Weights of a small transformer language model.
Size: 11 layers, width 96, 3 heads of 32, MLP 384 tanh GELU, vocabulary 512.
Architecture: learned positions, biases, tied embeddings, capped logits.
Training: a variant of Muon for these matrices, 139M tokens, 4249 steps.
Each number is 500 + 25 x the weight over its row's rms, rounded and kept within 0 to 999. Layers, rows and columns count from 0. Numbers have three digits each. The size before them is the row's rms in percent of the matrix's.

# o: layer 4 attention output (transposed), 96x96, rms 0.154, rows 81-95, columns 0-95
# v: layer 4 attention value, 96x96, rms 0.196, rows 82-95, columns 0-95
# up: layer 4 MLP up, 384x96, rms 0.217, rows 0-54, columns 0-95
# down: layer 4 MLP down (transposed), 384x96, rms 0.202, rows 0-53, columns 0-95
o81 120:535510513495479464515475526507469481477499510516540522494519526538489495484439507456466472493465542484512515457497470505495458478467513538506510517497471517499486524513478489494510519494490550444491517511502517518525566553539471495478489538493491498495520523537499475482509508484514454489
v82 105:495451453527501489451512490458506507499475461506539489490493545509571512538528505472539492489497508507519518459493490475520512487523530488492484501518494504471461449456509512535505492486527518549509541513491469505519483443509524503441520477511490491522508535493504510520500515497518511483
o82 110:569504515498500505530503532493515474510530547502498466483500468523467469469505472475473506499502518470519496547507470528526519475472525492505477495503519495509496520497459517492496556458509510474537471486488508512507530535470503528557477526477469502507494477476470513509528504438526461469
v83 115:467502493504491489488511525534500514518525494527478459537451484545549507514479522514493537491516527531492497483552470510530495505450475513547492500493532472501459503508516492472479516495508481508558528521492459508518500477526477499479502418481504474475510493476500456480503474538514503506
o83 121:505502518520522481513503521483468517474473507493536541492504498463448514499552510489528484455460504458492534536488493516485479459504498498468459552509500505512522490466484498479517505535543531510472491534528458490493496504501557531492492512529497539505483450501491526502485532468448490504
v84 109:490493497530508548502487526517493515519516484480488490519528491531534542500493469487516551512492508526502518482504503482463467519460519467536440504497505499490474452567495509499510456502491508530475502510487491490467532447482495507499480547500522505477493544475532510476470474469511519445
o84 122:502510538462515423550486489483530497518495495475543520506492512478479504529457538520472483461534520506522482458448493489502492475473548470448503499502480471511512537502510492502487480519539508486553506513525518542490485548455497503497516515476476486511500497495483475529479501514505515511
v85 093:512496502483488520495481515526509475497521501443478494523523472538535526503507518527542478535524457497506456489478456468491471543510554528518482460513469508453484481491532523492507468506502469527530511526485506466499503537481508536536502505506465522495502474468509477480552469473499475523
o85 095:435524519474535466476555471482514508516489506517512529524503474514517524490505496519482488480440498501518486501480517488476502456483495501477473506508534484516535540524468469496516523533495472453523503503516490540552533485498467530503467475496526506517491482559478518497475529487456516481
v86 108:517506486503473479466523519536476487477479528477499475492507481491456524536509490489501513479475556525532521488445515496509518450548538526513495497537484446464498514523474464517553472526513505485459467481505564505483516508506514491482493479477541523503499506480527536478491493523513491494
o86 122:509487536544496529518496470464497510507468479515489515517552456463503461473495537504533508526529478511529529487530518464479510529452464518470480483458489501546463474495491545486541481511506497517511495485473479515493520503488494487502518543469521441508483521514501465511486544515522473506
v87 104:501521480498514565525473513488538481501464526495494564549509499485532523509478467458458498501460482486483483533506494502485538502505487511499494555524495500498481476479514474497495519484486518511469525477522530522472490492509484474553484455457517475495482518530516460529483491515528550472
o87 121:526533501519515456511523472496461452503508474525577483479507460496493488527505502566519480479514542513452488496484509511534486495491456506530529465518509530508451507494500498520502498488465502522488488535474496497515502467481552515507498483523488456501473535461490528477524484501511481527
v88 118:499467529512490459482503543493499510521505489536487522514459526519504506521543498543452536488511482524489505461492512468514479450513485521478524495502524541483524485500499525521499549503499521512483475484503563493438515513488527516523435467476507462526495490475514479481486492470520469477
o88 130:489494494515527525535485464492485462518490504518482511494551479482486496483507470508497486499490506475496515483478496532472534524501548446497509494473480466535481500477533512528543484523489455507523526492533473449544528498537507517465523497542484479464513430482476510508504526514525488544
v89 103:470535478463510502519510558515482515540475496499524530509514465454520509507474501488512471503510443530501501487518529465546490509466509541516520540469506457490500524487501512545443464499521471486507494522503502488503515497498517463532512461446481480498482484455516527511502507474530525521
o89 115:475527453536487492507493485486478482469448522538517473532481487517551520516510512517491555534506531498514487491484498490479498458515516483475492495485461501490466507483479510499483529503512507441532478503481518486486543487522505529493513540541499484465521496532505519455536528527440470524
v90 104:496518476476563494532496527500571531501486487507490468488456503511489501480530486447520492515515473518514520521513518491497523534487435513476496505462511541501462498484494493482503513515526482461542507476493501458491461457462513513484493493534487486497504497536562494498488533503495545512
o90 113:476457465488482515478474539519535428496492529486472462511524547490469494513506509498504526467492537528473480498500504525539488463532522463518499522544512499528538484523512503507444504479503550485464507529487494498463529494508498515494450516508508519528517517481466523487513474515471478509
v91 110:526475463507553504505482455478456466539540515500468539509501557515531473485506491507529466513512458494547458499469527481509529481482476498540504499477499513516455504496466465507514520492515460484492513527487523487455534470472510530499529528481521476527503499514532528490505501504487508473
o91 126:507471503462494470502521504479533488471468500502509487489491454480475528512472497487520479530476520548480501489534483530482544527547503482472497453501496532477506527509547539511498496460462553481535468507490513513544524516473466491512480494482499533488552494487484463536542480499486519484
v92 108:458459495531513505524513545496511481470513470464495539522482501496482462499469503502519493525513506497586468538496503525467490512533492507485518502515561501481535485480506513497496532522458470493507477471529515561504516440523495473507486499501479466502479478533489469499503513468492525507
o92 118:552530517491519476485470481476503482503474468525512474534480469477471534507505428520470501512462487518467519465489516497531499521479534488519500539493453507516479507512497466490470500523493498505495523519471473491505508543515529515487499487499539565527488547488517500474533450475531527498
v93 116:475452452556549501477513490472512518535433496517493529468500548483509492482505479493478522475538508535466465517508532484532497479463530486521517470522504514510488523518457521502508492526514526491513470500491517495524506548464455456509497524527539484516477500510489475499494486515507486528
o93 127:506566507538489544521468507501491498499535480473507476523456529481524465502506501473521459492463500505493512472494509502497548505515479489481453503478470474485510462537546503531521521451468524489494504512527574509505509498467495525479524495492480495506521474451485488524524526480485483533
v94 097:478500478512504493482501499500495477510497490468515476517462522505503516475502525502482502539471541459504465512497576495527525500497508486498478533492499514528552510445548483473516492505485529482476472457523502513464511518492535488461552477468506494494518468513461514498519478525561510453
o94 105:506538482494485513500509491524483528515517471494522483507571473483498455520498433461537512521483479540538464511473478491527497509496543513498516455500495462459469474481506516487557487501483519516505522512476495494499463508450518497549479490494498537491522530501526529502491481503476478533
v95 108:512507505519478498549474525490477458475503521485465546503490498493489497548475547538486512474516518441484472484492537525510572474492516540467479490509506503487510514442486517489477546484483489528512553512538511505495501489484481524470513498495455497517494499497484479485461492504478538526
o95 117:555500503463513496448531495500472454489468460473501460527480516501495535506534434528547457521484466511484524519494470516498495487512501520538496518498510488482474494493471500530515510561482498496507469517511463484537480515541483473543503513519518492478512495495495488536490502522552484489
up0 098:515490499510483508459485525491444528496520487522510509518499483463549491491473501497526489496502507521513475500473518556498544558505523497531484487453497465453508483441481461491509503473504456554514485500506491516539517534524511471560530510512480475524488505454510520503485508488476498486
down0 099:515419487493493488500496474504481554491503512538494497490472490485474499486531488525542483492479534531462473496524499464512540481492517473503562484493500533485503527514530517496514466451476491478475490513470505496496503464475511509493539561513537515498509486511550514478489511504525495444
up1 107:494507514499490488473560539478514504493483506505468472487557561501475472469500469487515486488480553510479490527547470481508479518482454496526533551520485510532483499520539445514545470529463495496486501503501498475504481495517519460526494514455490506479483531460511502525496523503487499503
down1 109:498525479448549496514523499477512508517518450547495498511521491528550509531448491499476528484452469471510450500465503509536514490464509516530513494437474505488542464508522512487486512515521457541496518480472470502498522498530535499484514529486487495532528516493469505481509469522490489495
up2 085:466473496538542527502546509511523461517518554482505494508498501499484489491503505507511474470480501497487436551486470500466507485482505483523505545522557485486462486522503512543521438516524537466537520507519506486527508476499493481527513508479488518507497452497490518517488506463460453486
down2 096:486487486489480492498494487465500476510500458501497520557457503506457482516523490505542535495503494516502558529499453476553494505492489516501508493459467513481499500454505534464491494481512461517507511495561478455501548501553502546467496522524474485510510529514495491492532489536514531476
up3 104:500524492481527472483492483464528452525499515483507504523491515501501507478453507473469527500513489498505534489523507514491560467467522478453514457532472543528512504469512451516514495454495523487512525528527492494506484547479518525484516539454488501522467533460468462512483473516500541488
down3 101:507516474491532508445498498543518513510508501510498528493485500481483545513524464495519498458535508496489482498490434527478472556539488460524476514495479505515510486589502538501481514497490519497498515512520522480492463515473472496493501456509468469473507519494520491494530507538533450487
up4 095:509539472442453520489485489469474472461496535497521462454551499516483488510524463510492489494542536502510512486465500511493535510472475476492512483499500540487462532499575495521530477504502526523525482518495517475537477489492487530532496513533480512500527503466474501507491449497512515530
down4 095:519513477490503510483474474527449509497500505485486465493493479505532525463498494496512499477474502494507500478455530466513504541484477511566495492505520568539522521513535500519517511494511496478442544495451447522501483522553518490525513512472551496484483495485459462513525502500493476488
up5 099:504504493519468569524533492473537511540516472483500522533511522514479484490512525507425470516464475497530494518497510491471479551465526504497525513488471491488495512479512491513495489525511496487505503427513504506522465499517479503570506489508523473493505487510461447548478503501496509532
down5 107:484455481483470489521504493511486521534471498515552479447453502491509498507468522502477534497540474452511475544484533507504537540498511499542481464533496515547528469482516524469493482479507555534508521510537502519485478488463498509533491434509471471505492498486488489508517494505511484514
up6 099:449507490520484511517447464495494504504533491558493509457496486491527505528465492493555507463505497489511520485485561468462506504518486560469490446462523477497495493486502484544532503496502523544483498512502528507521498506453446510500530476493513493506499500530529461519522488494514483482
down6 099:507510497464481520540519515534539476467484511541462495489538519522505457553511470525474502495497511501534443501437457497483471504517457474504486517510503486473501499508474503476486526453504497518519533540512485555516496436530501491504489491494485522520514531510482512482487540519490517495
up7 096:499515495488531510494501571483484502485539477506498481479522452512538495513483511515470482507533519540470492495516475513507518470522479489518450456443509485483500500528511501490488503490487530561525547500571496502483511527508477512512520509478494518514537529455476463461502485530518517481
down7 098:509472478527531445509531509510475488466491480491461528512478479460463509479545479485433494515461539500517466520495504534511489542513496498524524505499463499502526524529555464518522468501473497487511513532534488480501519456523501487494499521507493480479505541502526469523466467542506514481
up8 088:487503469466520451501507487490481504504492487454476470472511526507507477516506485478547505510466578521545506548473499489487483546506525471534499485494508479479504465466497476459476457502486496493497541505526485499523546509549537507517544508529487468488495521515501507518530519522511466478
down8 086:480485541545472510482516462489489443499514445520500495461534573514506505490528498490492469519504543505489500463498532526491516514512517499542512469459490520564482500486501497541496522492469507522487499459506532469520474504473501504494552462506470501485490534465501492485505480528484495515
up9 093:486529508510506526490512499477489491514531534521454510519489443509473464519524493458472480512446488514474508504485529417502556534486462531484471483509524511511503501524510482500542542491509518527508503510527486496547499488516483503498523518473523505509506531482527445463474493462508477487
down9 088:508497489490490483526518493470431504526461507484488473503561503494537489495472518502514502515509516507517509532509472538531560419488521499470509530534535482471522460473459526512496494468501494515493486517505507514463516499504510483493524459484507491539496446528491497504510517514467532467
up10 097:492502515499544537495494491522494561499488538519523490480461520486466526493452512519538470512470484525502467527466496509444494508478516497475474504491516488451453506498489474518532512508466467501513469493534481557470529513504502508532494451503523542505484501513490457536490541510479487502
down10 098:521528503512467483497485506528449512541444535530475502516511509490488489502490438533552470468482510571517483497503544502507511513520501476477508502482511540485520534481518529509505488457474495504476533519485524510498497472496495500511487488503505490454500530434496523556522497475499502471
up11 097:483500434504534511514500454537511494487504498476489492569526505498471517512527493514524475513482494543522519507518501532444523502531519517529492500487488500514506505520489491494506489533464535512495490467495526471479480508511478556542480527497487533531490490448531482531480473453460463480
down11 105:520486485495502482492541489515492477535504489504497522473519460508526484477466463525525483464481546535535497460472492470508470525472494507535470502490507468484524482530485506476513446534540525528485503534483502531494560541515514473493463470476473468520526483483517525527496506474533482537
up12 094:521511468489471537479500474484464515495535491500499516472489502454491537523549510468470511469457505504473474471469518477502517536501514494546488494474499532503508513480502497461516549522464543533510489481526459487491481518483481461525473491501506511553500527486552499546457499504526468506
down12 086:481539492491495532495485490541503519499459498495462474516435445527462508483482503486510523487526537515529511489485516529527478503531527496492519495458520509545527536495517509485513495474512493460482493481473486507528501491565493506514483512473502467507514514492426508486468514479530504559
up13 111:515475501464504468465536493474535458471473490492505423493471474477509502533511531466495493528493515510455511568506535515474522519519472508506481497490475503434470540479515514515518497471519490493506485543514546487521515492510497479509524513480450502516524512490517512500500500509520513553
down13 100:487453506543523500476499546509488466473560520482472544513524499457529514473488493513479473503518473473534475481490499496495495471522515520496490436525490493551515536520490516463525519476489459494538505502434473494511453485527504504493491505522523512517503510480517496491457543488514501516
up14 108:525545452456557501474515502537451495506531482490508497520488538501460544518517494511518498526507507518510524489493494498480476527517463479532525498505476513490476481521454501552496517535516487531523493499522482427490483507504510527498474486494507496469447508521509504496455462504536473472
down14 119:518514493520543507475456480538542499495487496499525501495462489491508484542501521530506467528506542471518513503510521487507468486474491540489508530514510461472503486466485488520487475477490513512490480484555505543515495453457476524517537495525469532527504442527475430478507492532492496526
up15 085:478489481507461464484496495480494477530491506522524497502512510502506539506475465465476497485456461519492501470518481515522466494488519514548530499551483517496487479557473509452532535495522514554496508521460541469534486541495486440504497510493514543480522543510488511507538489494491500471
down15 080:483467528476511493529511522496462513508493497467473484437514513515491487525519526470470499533492512490482487478459472461482492492568501504476527505488532499521488518500472494537497488485521527483534523481509515492476479467578493512524529510545570491542525505489493491506477480474527492487
up16 096:501507502478455469554516534486511510473513488492513514509480506507464483537494505546477496472462491531528504465507507514533493461498519518471516487520525503489533528499512438508471500484463545487505478492494505548466496523479438522539495464508504518515496563535504545510489509477495493466
down16 094:526526435509483508478527504447539544525495493511518481499507474479523513503490529467519526486511460479502502533515495493461545505508474468539484464503518447510497535513514497562549484456515478484478501556496504477500491522498487503512532501491498524506497465477467479526476490509473532518
up17 116:506471507521511495508512466507517487492509458532445506488476504523465531478490532462441485563465505524453470497509499500493491536489489440521514477511495537517474520504499490519477517455519484537521508483525511473530531504501506524535522526534499465507461497526490488514540528496546503500
down17 110:467477506513520514512510503466485483517466520464512520525545518425467494505481456489523494487524467482484515484550517479543458496528478480470522533456491472522514473482489536523520522521507500484480517511481514520493486518511518474502491473513543529496510512457491506478538545502448485529
up18 092:556505481505509492489515499482514505494553533492542472541531525511460519485476563493456490485473497534496461476486530519505453470494539535467503508472475514478472478454526493503528525493487511490477507519464519546535485490448478511543524478492503494517499482498515491515524478509486477520
down18 098:497503480510494521519490502493446443519529494568496508502463483494571471533520508523524506525485509511497469479548515506496516476508493476487508523506485495479504481482507486490493499518512472459484516483574483469514502507512483444466499534450489525486516537480480480502532513483529525466
up19 095:534456480529493516498523511491484479517488509535538491484534517542534517472509463475516492475463523494516468482493531519510531468485455531561452544486532483497473482468490508475449499483515486495495479495512490526507473489548500531521478490502513505557493466513477515508499508475536469531
down19 092:470496457484519470495513493507497530504502512480476521527480508488471508550523528431526489496492487466453534519511453526522538512513536446508485480496478526469526525466452505508492529510489484474489501523501541500505521523518519461526490547491497456456501543533494509515519500496482506483
up20 086:492486473490444510466505489479475467534483497444484529494502505511496501496562509491530503503519536478537489478510472469473495507464494508476511473502525488470507513556481516543530533505505546540507515451504497464500481516480506492500509474483460547491509511508495572516470512492501529526
down20 096:523501507481506505501495533473475544476487509534481476504497470518509468544488510460492508464528488491500532526456580490535443507525513509525458513459499473508535512455495468486475527508505438475499508528491472510538507499525469488550510481515507491524513520474480499515525504518497510484
up21 103:496461520533496526462483470473524512467549491488462470501518461517483482502482515498505497555509519532522463465552487448510500539493461497500490473515479488530516536520487529525518493482526490519510517457467500507500514499540535495499494480529493491483525544514462466488505495447454507496
down21 100:487486516522492521472508465498480506527457541510525488492460510504516498501498473488522504512461491494490528506537530473510522489522499446498452553468503499492475483524543528512494460485471536503522478533502459472520492482493502523486504513472556513551459499513547549471471503497537480484
up22 105:524474474535501472491505520489509510457488508515477542510471471536517530459517485527508440495528486478421467457514479490548492493499506523510467491540516522500531519507502470506483513465482504488520534478534544505452475478519513518531498491474536506477533516496506517548491496509506497513
down22 105:532494506513522494512449494548497537493501477460485512516489525504522480472504452506494473507511544510479517499481513503492484502526467463526504512571497536480519499482468512512511484437518489565501508480551501509503483455499484467513470481452504511507510514496464472541538508489467487515
up23 093:507511446520482552492510502502497519509522477501520469489498535501482503499485523456530479522511502500482535474488434522496484512463492510509448513490498496543507479503516515494506459543520465512492453487515454576497499463521544523519479517491495528474520500500482551502540499479484495476
down23 092:530463449506504520495487516532511492471469480527554483512478438473525460482480547490489513541490502482549500521489480518489547489519518537484466503520497483500493557511489509520509463490491491500446512566514517492468504526515513472512511492470501461494500539487518484519497482471507482508
up24 095:503478485539486538471506505510506508528450501478474485501565537473523515475451534544550469507499499530499459504518499464504545541517486526550489501512517517505502507472480475536459488498502479475463497480536525482492497486511492478502502471504510459489495482491447514545482512516495533488
down24 094:513461518503510464480505457520455482501505512488504478493479451452467475501522527510495516505534490473478509523535550495490503478532510517496481467472532522495502507500512518502504513507486505509483480563497479497479477540481482537512563501491520521545452503470527521479557483521494546470
up25 107:504462528479516468463480498527522509510521500444476468526489509545493491482503524504462511549461534496504481513478501531465534556541490496501500512495502506468530523501502496517510480454430506461529501510497446469517479510506528485494534469493490467519525480527531476520519512488474496516
down25 101:461478566480453544540510456515470505464497500504502527510521477492484534491491485521486486490513485519509550518477506532487501491496491497503469492481473470492530493535492484558509505523460502555506489472540480461491476517529498500498530473538443536509502483502514478510482507469467516532
up26 107:499515518508485534467525426490494517481512472502490517487525499473528511508456509539506488477494516526537522486553544480496463490528396493508497477493497536529533485492526500506482490512535470513504520524514494503503483489505547489493467475469516473497524524474492502486524481491473506538
down26 106:502485530520513537518512490485497477458527465465488468508504531534554459531483499520465466504502510509498489499478526516521509439451507546470500526487477498508443517486499475509492473483505484504512494543512527518512532464534526489486525463481493495494538502528456495496534485478526514551
up27 094:462480447479526448469494497510513489523499520537535471516521466488498512526458531518488484504545490494488526519488512515515489464502543516534491460522527511459477477483523509532475531492486499481468488517491456518537489525492516470502517510466518518529527517495480478455547443522507487524
down27 089:484491485506528479489492511508486461525458492541507487480479520479499530474546537539500534506506462476507510535555510509506475493480466536509545508450505538541520511504518485512494502516502525528514445512495482505510518478481476511455529487440477509454480485493556461484488504501519492499
up28 093:499446497514485484473501515483491509523498564532510507543475513497468526516492481473479505452452487528504528474514504498542482468475520550473510519509519521490495520487432503481512533506549529539489508491513551529481498499479509520512515470474499528478491481537502541483495501467494458488
down28 104:542503493481492461501580532507459481533505474492485475493544509531565471520494502511507514484482473477494510495468479484479471453508505498481547494501519515511501515521517445479488540454503496470467522540499479490471509509522495517495497511535472497536498492502510497520497495523563513467
up29 104:480494502513503526523483511527561493498518488496498499511468519483510542512521529531504446530503507483491503488464533493509478494475442476505479501501483522495557465515557539493488535507497545463464516488533509525503513521532483483472529513509502482464493468500503498499478533468534438465
down29 098:520562523532471499475466510517491419551486499473517500525490504500476513537524523529525452512499492513512500485510473496503468481460517512471500495548498468461456498461533487520477503532538511492516498499552514500496463469489524517514544507485504511490517509504486462506503493475469533501
up30 094:474513477531518509481507476476486489521517481525501503474502491492509511487504495542524477531499544548447486509526488503470522462528485572477458466439458525497497522535489503506500527538509527488526491484523483486447489507470497478504482507512502513512499561489514535516496505532478470460
down30 095:477521499522491484495498485488528490492506506499481502475516517464541478478496517486494543511488475525486534528478523493524453496512475552507486500481486514539546559496524553494494523512558500488496443529457535506471489483527519439489493476505501466474471529475519535473499476472480494497
up31 113:487522460516553505505499504530483474485476479481505555480502491506467476493461487526554487453514460495494493510476473493482504512512511482522489490486480483509534502525535470475505522506488473517537478476500527543526517500510516491487494494491565480519477443497562475522482538499494498561
down31 126:466484497503484545509512483482539496489468479505480457485532506486494528461533530514506498497529514504537516510449483499475473472524542474497484461492527491523510514481539501518502483454480497524540470502501501510534452506532533525490428539548473497487494532457486503521515468490508502487
up32 096:492519496460531510498525492531462471496527526455478496510465521505503450494501531515506510507525480538459485491508455507512499510512488514480464482530472492515506519518472528534525555513480500553498488513490518475479496496492490505490510538417526452475500494511533478477543512484532539482
down32 091:490483458486469506466526476497466539504523539559521501493484492507487497517504539502524492478489525473526490532465516523509498457496509448493508510473499529491441484485492497508481471527524504489523517479493495474509531451549543546456507463536533508516482505517468478498507454524483487510
up33 089:512468500491479476476503501526501512557539492504507524501476491542486531509503443475481461522540416506451504498493487481502465479519501499502463536484470515504511477524492499500503506482478478502513538544501483461457516499497515544509495504506526486520519548518468535510525485509482547476
down33 087:520496499489475503494497516481489481545484518521485504489486520474513508476506502511487457514436558514499476452516553481507474488459516520499519481562469486563498492513482484486450527502488524495471515464518518497483522471480478474511461513517539525477490524517511537472481546505530517510
up34 094:550499460502482522504510497526505505455502487475533455524525474495479529546531518516498509509429514480521500502461503532497492496559501512499489519510498515455486473495513513489522466476484515504472497518522504500482506540504444533498453498484505513526518502505512458511536470432519468511
down34 093:513534570436504519522497496487519527518475464514489504514499527482542518517492500495512467491552485561474486520493497487496490468506523512495499538517466454517527513495477513473508503521507500483485544468454528464501484507489482478482537499538490495490486509482504530461479477529441506536
up35 105:488470470534495518508539452495502557488514497456492474486519449467507482532487530552478477512528473478524489526520487494474498498499480466489500547515520519541514488494496457466510491450506528529545514519494487517471462499508550494480487495517472480531479480487544490500493500500554493503
down35 100:484464536488516446512493463523510486503484510525491498486477539491529524467525489484522464559450496499508533512545523501544482515490460499503504499520475470509468504463519518476527548523537485506475518484513482508476462458513508490491524558489516472464509500481530493534471465480523509503
up36 088:493492474483508497473508491496486477494492480507515436501503523587517470491481459506545495504509501519454501515472530491499476496516495505563483491491515550459462516495492498527530506535516491469469514528478531493493510531475553555475503506510514477500444505463498490493512489506527484519
down36 089:473536509465494512460477511488523513490478532533536499521493511507465487514510512465514518519511468459487498490496497461486478482470508494454501514496500446505496547472476505470510464570465530487545527479487511531487462497510491532541494537462503508519513536527504476553513508494459492496
up37 104:537497530508492496494529519499485530530521505479420459500483500512478491463465527479512483510481467506480546489476514507492519498475492502533472488498565517452517522497505505511522534520507489525506504441534561506492476499490528478489503555493469480462495533471527479482487499488512528512
down37 102:509510478526558521526513493488473461507500514518508450499529536489489490479489524524495508515451552502535443478505470494487530514494486476508524452536492541547478524534482487523499439487473520470546495453476518522531490490506506512481450480519482507513467496513518495511506503491502485500
up38 101:494527512524490516453503525516484443531461480498490464477513485553511505507486523458518502503506499475487482564519531510485500522479488538511471513471545472484503514551511482537470498469476500508508482511471521530537502478512493544452514482509555517475518512501503455501492476473505520537
down38 096:495520508493489484483482485546512497556534513478486529527499494514484483522482490488474497482515476480475533479456502444484487496478517514519477499517517496508494504466493519501498525510470490515506566505513532491527476536543479451500534513515516443494511517457454478555547475496481465470
up39 094:496504476525526435455530484479496531500529506501514487488509489502500524499468514555501508473540484504481510522528543502492486497496530507510520470532527485497482446472521492476475472503469489498503492539504453549502491479432553503537544495511509516466486522515486475540480477486522512486
down39 096:462518494471515516498528468525535452508472460502519475522511486512516497529463491486498497563526514501496544515512461519516477521519456481502513481481471491513506522456519447531515472495534455538523518553502526473520494512506445520487488490483512448505486497494550524502485506506504503496
up40 105:519513449482513497485495483457523498550486482472509523491516525482502519516519544521539480493488476489495529510494450506480489502514491482455498514536543445505547511488495486490491489504491504497480455504530456500539534493455485473500505450510530510528530479519515494573475494475520481520
down40 107:483505540534472499453522519478545502489517486496519515499483508505513481508459534461502482548517464467518482483500551508495477484499525531526512497476548511497511504487487468448529511523497480496521484437510543521479493488533501500517501522490449460479470527496491534503446475511500528533
up41 104:507472492471462465490511504539499500539539513491504506502473548511454515472496471466522508458456519474501479510507493506431510480484523481546521500519467501501484523499491490496489496511510552471516508544553492475515493508504496508467515505542520496475459510512513469535559479474526513469
down41 099:483503539503489466546465476461503502493512515502494490515496533514496484496510469483454497510519505513502478503476522540451535504491472445476510506463517493518476505509466541504523495518525485511504526488514552487490505473472527521496507450470542528512522527511475558507548458503444470499
up42 106:497482489500532496505524526510507440473496507497490466462498505514494530530501490502512474513517510557507493520510468556450503459484500479485520504488540531514496500529513507530452476523520552472516537513523492483522497509464438473556489493488523469488473499458484522514482507516547489478
down42 103:506510517525477560472529479478504495485496475509513474505505452498522486524539510453480490493491492482566521521516483525526483513479521465547459521469503506487491473521558509454517507489509496509463505501478474460474517457505492507462525486475515498522462469530513520513485558518519494483
up43 099:469491476480497474497483483507465498458517487514481503473512520503552550493523511473482481543460515498492491501520493461525514541508476509510552528444508509499486489516496473472486494496508532513503538474481487498514520496548478507523509476569516473503514505535478567455473473523489530506
down43 099:464519494517477496501454493443504526540537469497472498491549468486488497507513506501517499493498478522509480487479489485505493512498550478532453448479488527501501490486536527468499521501489481539522488489546532514553511492485531482546453527510474495506487507495467460478539496505563488495
up44 098:501512499507452521518453543498455479490565556519487471499500536518515480510457527484514492480536504493465484495524530459505475508519496481458507489496514472479518519511504475455473509497462526523539487513458540515470483511489556492520518501461544476518490479519498510520483508490474508496
down44 102:508513538460515449482523481456531487488527504483526498497460508500497493426513521512484492523495477508510534498496483547487471474467466476521536513477526526499505469503521502484482545548503518490473478493554469495498499517499495478486507544467494484505526482487477528501517472503457535556
up45 097:520494491528533515472519500498499471510503473467495504488523497549494488492504479495475479544514531536463503530537476469494519549519500499497441500506526520516470549490499507512515484510501518543492446501464526488493471459488499488526529475459500461520493457514456518549499515490479548467
down45 090:477508526509508473495513447531487531498512474466510483493518513511475491486483468505486455476485531500518528492525536480491500490499517534486535500475485526528490513535469482496493498494472487488494521453581483485514536567546543449498491517506524526476459486478484515528529490462503490504
up46 099:532496474493467458519497506486543491496510446510495479499545533487506486464500520492532489567478526521500483520525439487530490511488497498498498484486519507478438514512489471507468522508447478512516468510487505517519523540521502513505485471493551457500474525556487474513524507529504495532
down46 103:496526544463556547528497508493514462486512447492529503484457521474479497503517479499510494503468458477467521507484521530519456494497527480495507525507512512521479472519537469462512547534472487454491505499483490510464510488505451490512483543493532524568494526510498460513504504521498501492
up47 104:477500488485530548460517506468454534453550478503461460476530511517444478512442504474512507545463480511526482557493486501521511485515531535489492510506529535476493510507486477501477490490481493537538502523504510461527503516459494496494509491524482496500513524498523519529466465501519487477
down47 116:475488497478495463535479539490550482522495472466498565490489506530540519477484487473504495446510522498496493501460488509516561517496507491478505499490462488456476510516518531499508487516489445513477494509488512529499515476518532489443482484505528531491526483541462521492539495511505549462
up48 051:513482469502467465481554572474451478468535478497507463553486478456509519440497488478478477478522511469517532490516528493519456515492460505513490541501465460520509528507521496511500488505494524518525532487496513502512449505495512499487488505527496475524519481528522493529463484491495522515
down48 060:520532541482486521480482474508481545502489547547493480534498500533535483495484482489493523512469484492490454494500505504494490455536520508511520459478529481556461449513492453506483513542531463474467504480483508478503502508486453467483526530522468553482514506497479482521505502523522526488
up49 102:463499506515522518506512512459507539483487449510497492506490534466496491473480500483479485513486545490483509549511492528460525486508521490468523427514510513508494462516466481506548504492481501512529510474515486506473513480521518523527464500550492508520482481548529522465438455529481484525
down49 092:472510497522497480498486478441491469499498521521490499503466445470535509534519554457474508516475486481510481519508497545528501492439514513498544504477501493494503522463551521515502528471502506459459511530468505536488469497545506463535514481528508475516508497498512502547520497489505538471
up50 101:520484476545475519516511497496518506462485471451480482505528481487452475494461520489530474498477457447505506581490461507467505479524536478506462496512526541509502482550502481501524538503492526507483492519517508472482527507496520534513501538545521508522472472543507517486488511497492479504
down50 097:520503490452504493517474566514480470509479510488498546494465490485529510523515488479563552515479501567553527481500441506465544472513494466515508509482515499503522486486479491500519515502473495539510472486506485491474486469476441546499525481497499520500493496486489482497505507484479530525
up51 099:502516485509496517418500484506512434521528477500540557495487567545524499529523492498529508480526494502519509471480507503480496474526522481495467499489491494476500480512501505541487467507456508494523525514508497461529520470478504490481489513469526482536481539484485551539493491466500471497
down51 109:471502516437518538527512535480497461501529490526495470480486521510533448547437538498513522463508444527513525530510529495516487488529505508521504522501515480486520488501496502482487462500500528497499499511511466467513533461489462462500462517505499452525501496463477485537521509503513533475
up52 091:476501506524528510485524454471509465513532520485487509499536499513500535505495474513531518466541520502498537500520449495506481508508475487523507498505504522517512441453510501492539512470508514552423475522465558537494496507489485512494481511464491496559457505486497503485481508471473525507
down52 094:505506515479510501519498560508461483546507498508494458493492495491519497487479526524466505501478522534476489522484503480518503497547532475452511474509470527546471525488429511466482477522505503516509516524483499461560508450491486542511498521516514492501511501481478456489458459498522546503
up53 096:518495490499534504477498490531526507503475475523510486491481551501497506539499482479500508495501552500486454559493498506491481549467548500473497482467507531508490536477495476482538433498499492514492501524540525474513497586478478499534487494508460456481517500499471499479526478502498495464
down53 101:488500474500529478498534462527510478520475505476510485499501473529489497474522470467485548522515545479509503474525536519482453491502474491520538488502522519491493501503497460500527501485502461486463521463495498494527550512509454495463461566484520523507500491517492553514465498457503518560
up54 096:528526460506513514513441509503473435491500499455495492479453509536517501496523528498455468498460498511526511512479483482481502541510511533479496509494462492436514485513520500546501491496502526526473491513496510450484506510480540556504524513554488511518529526530519470495527517512479488483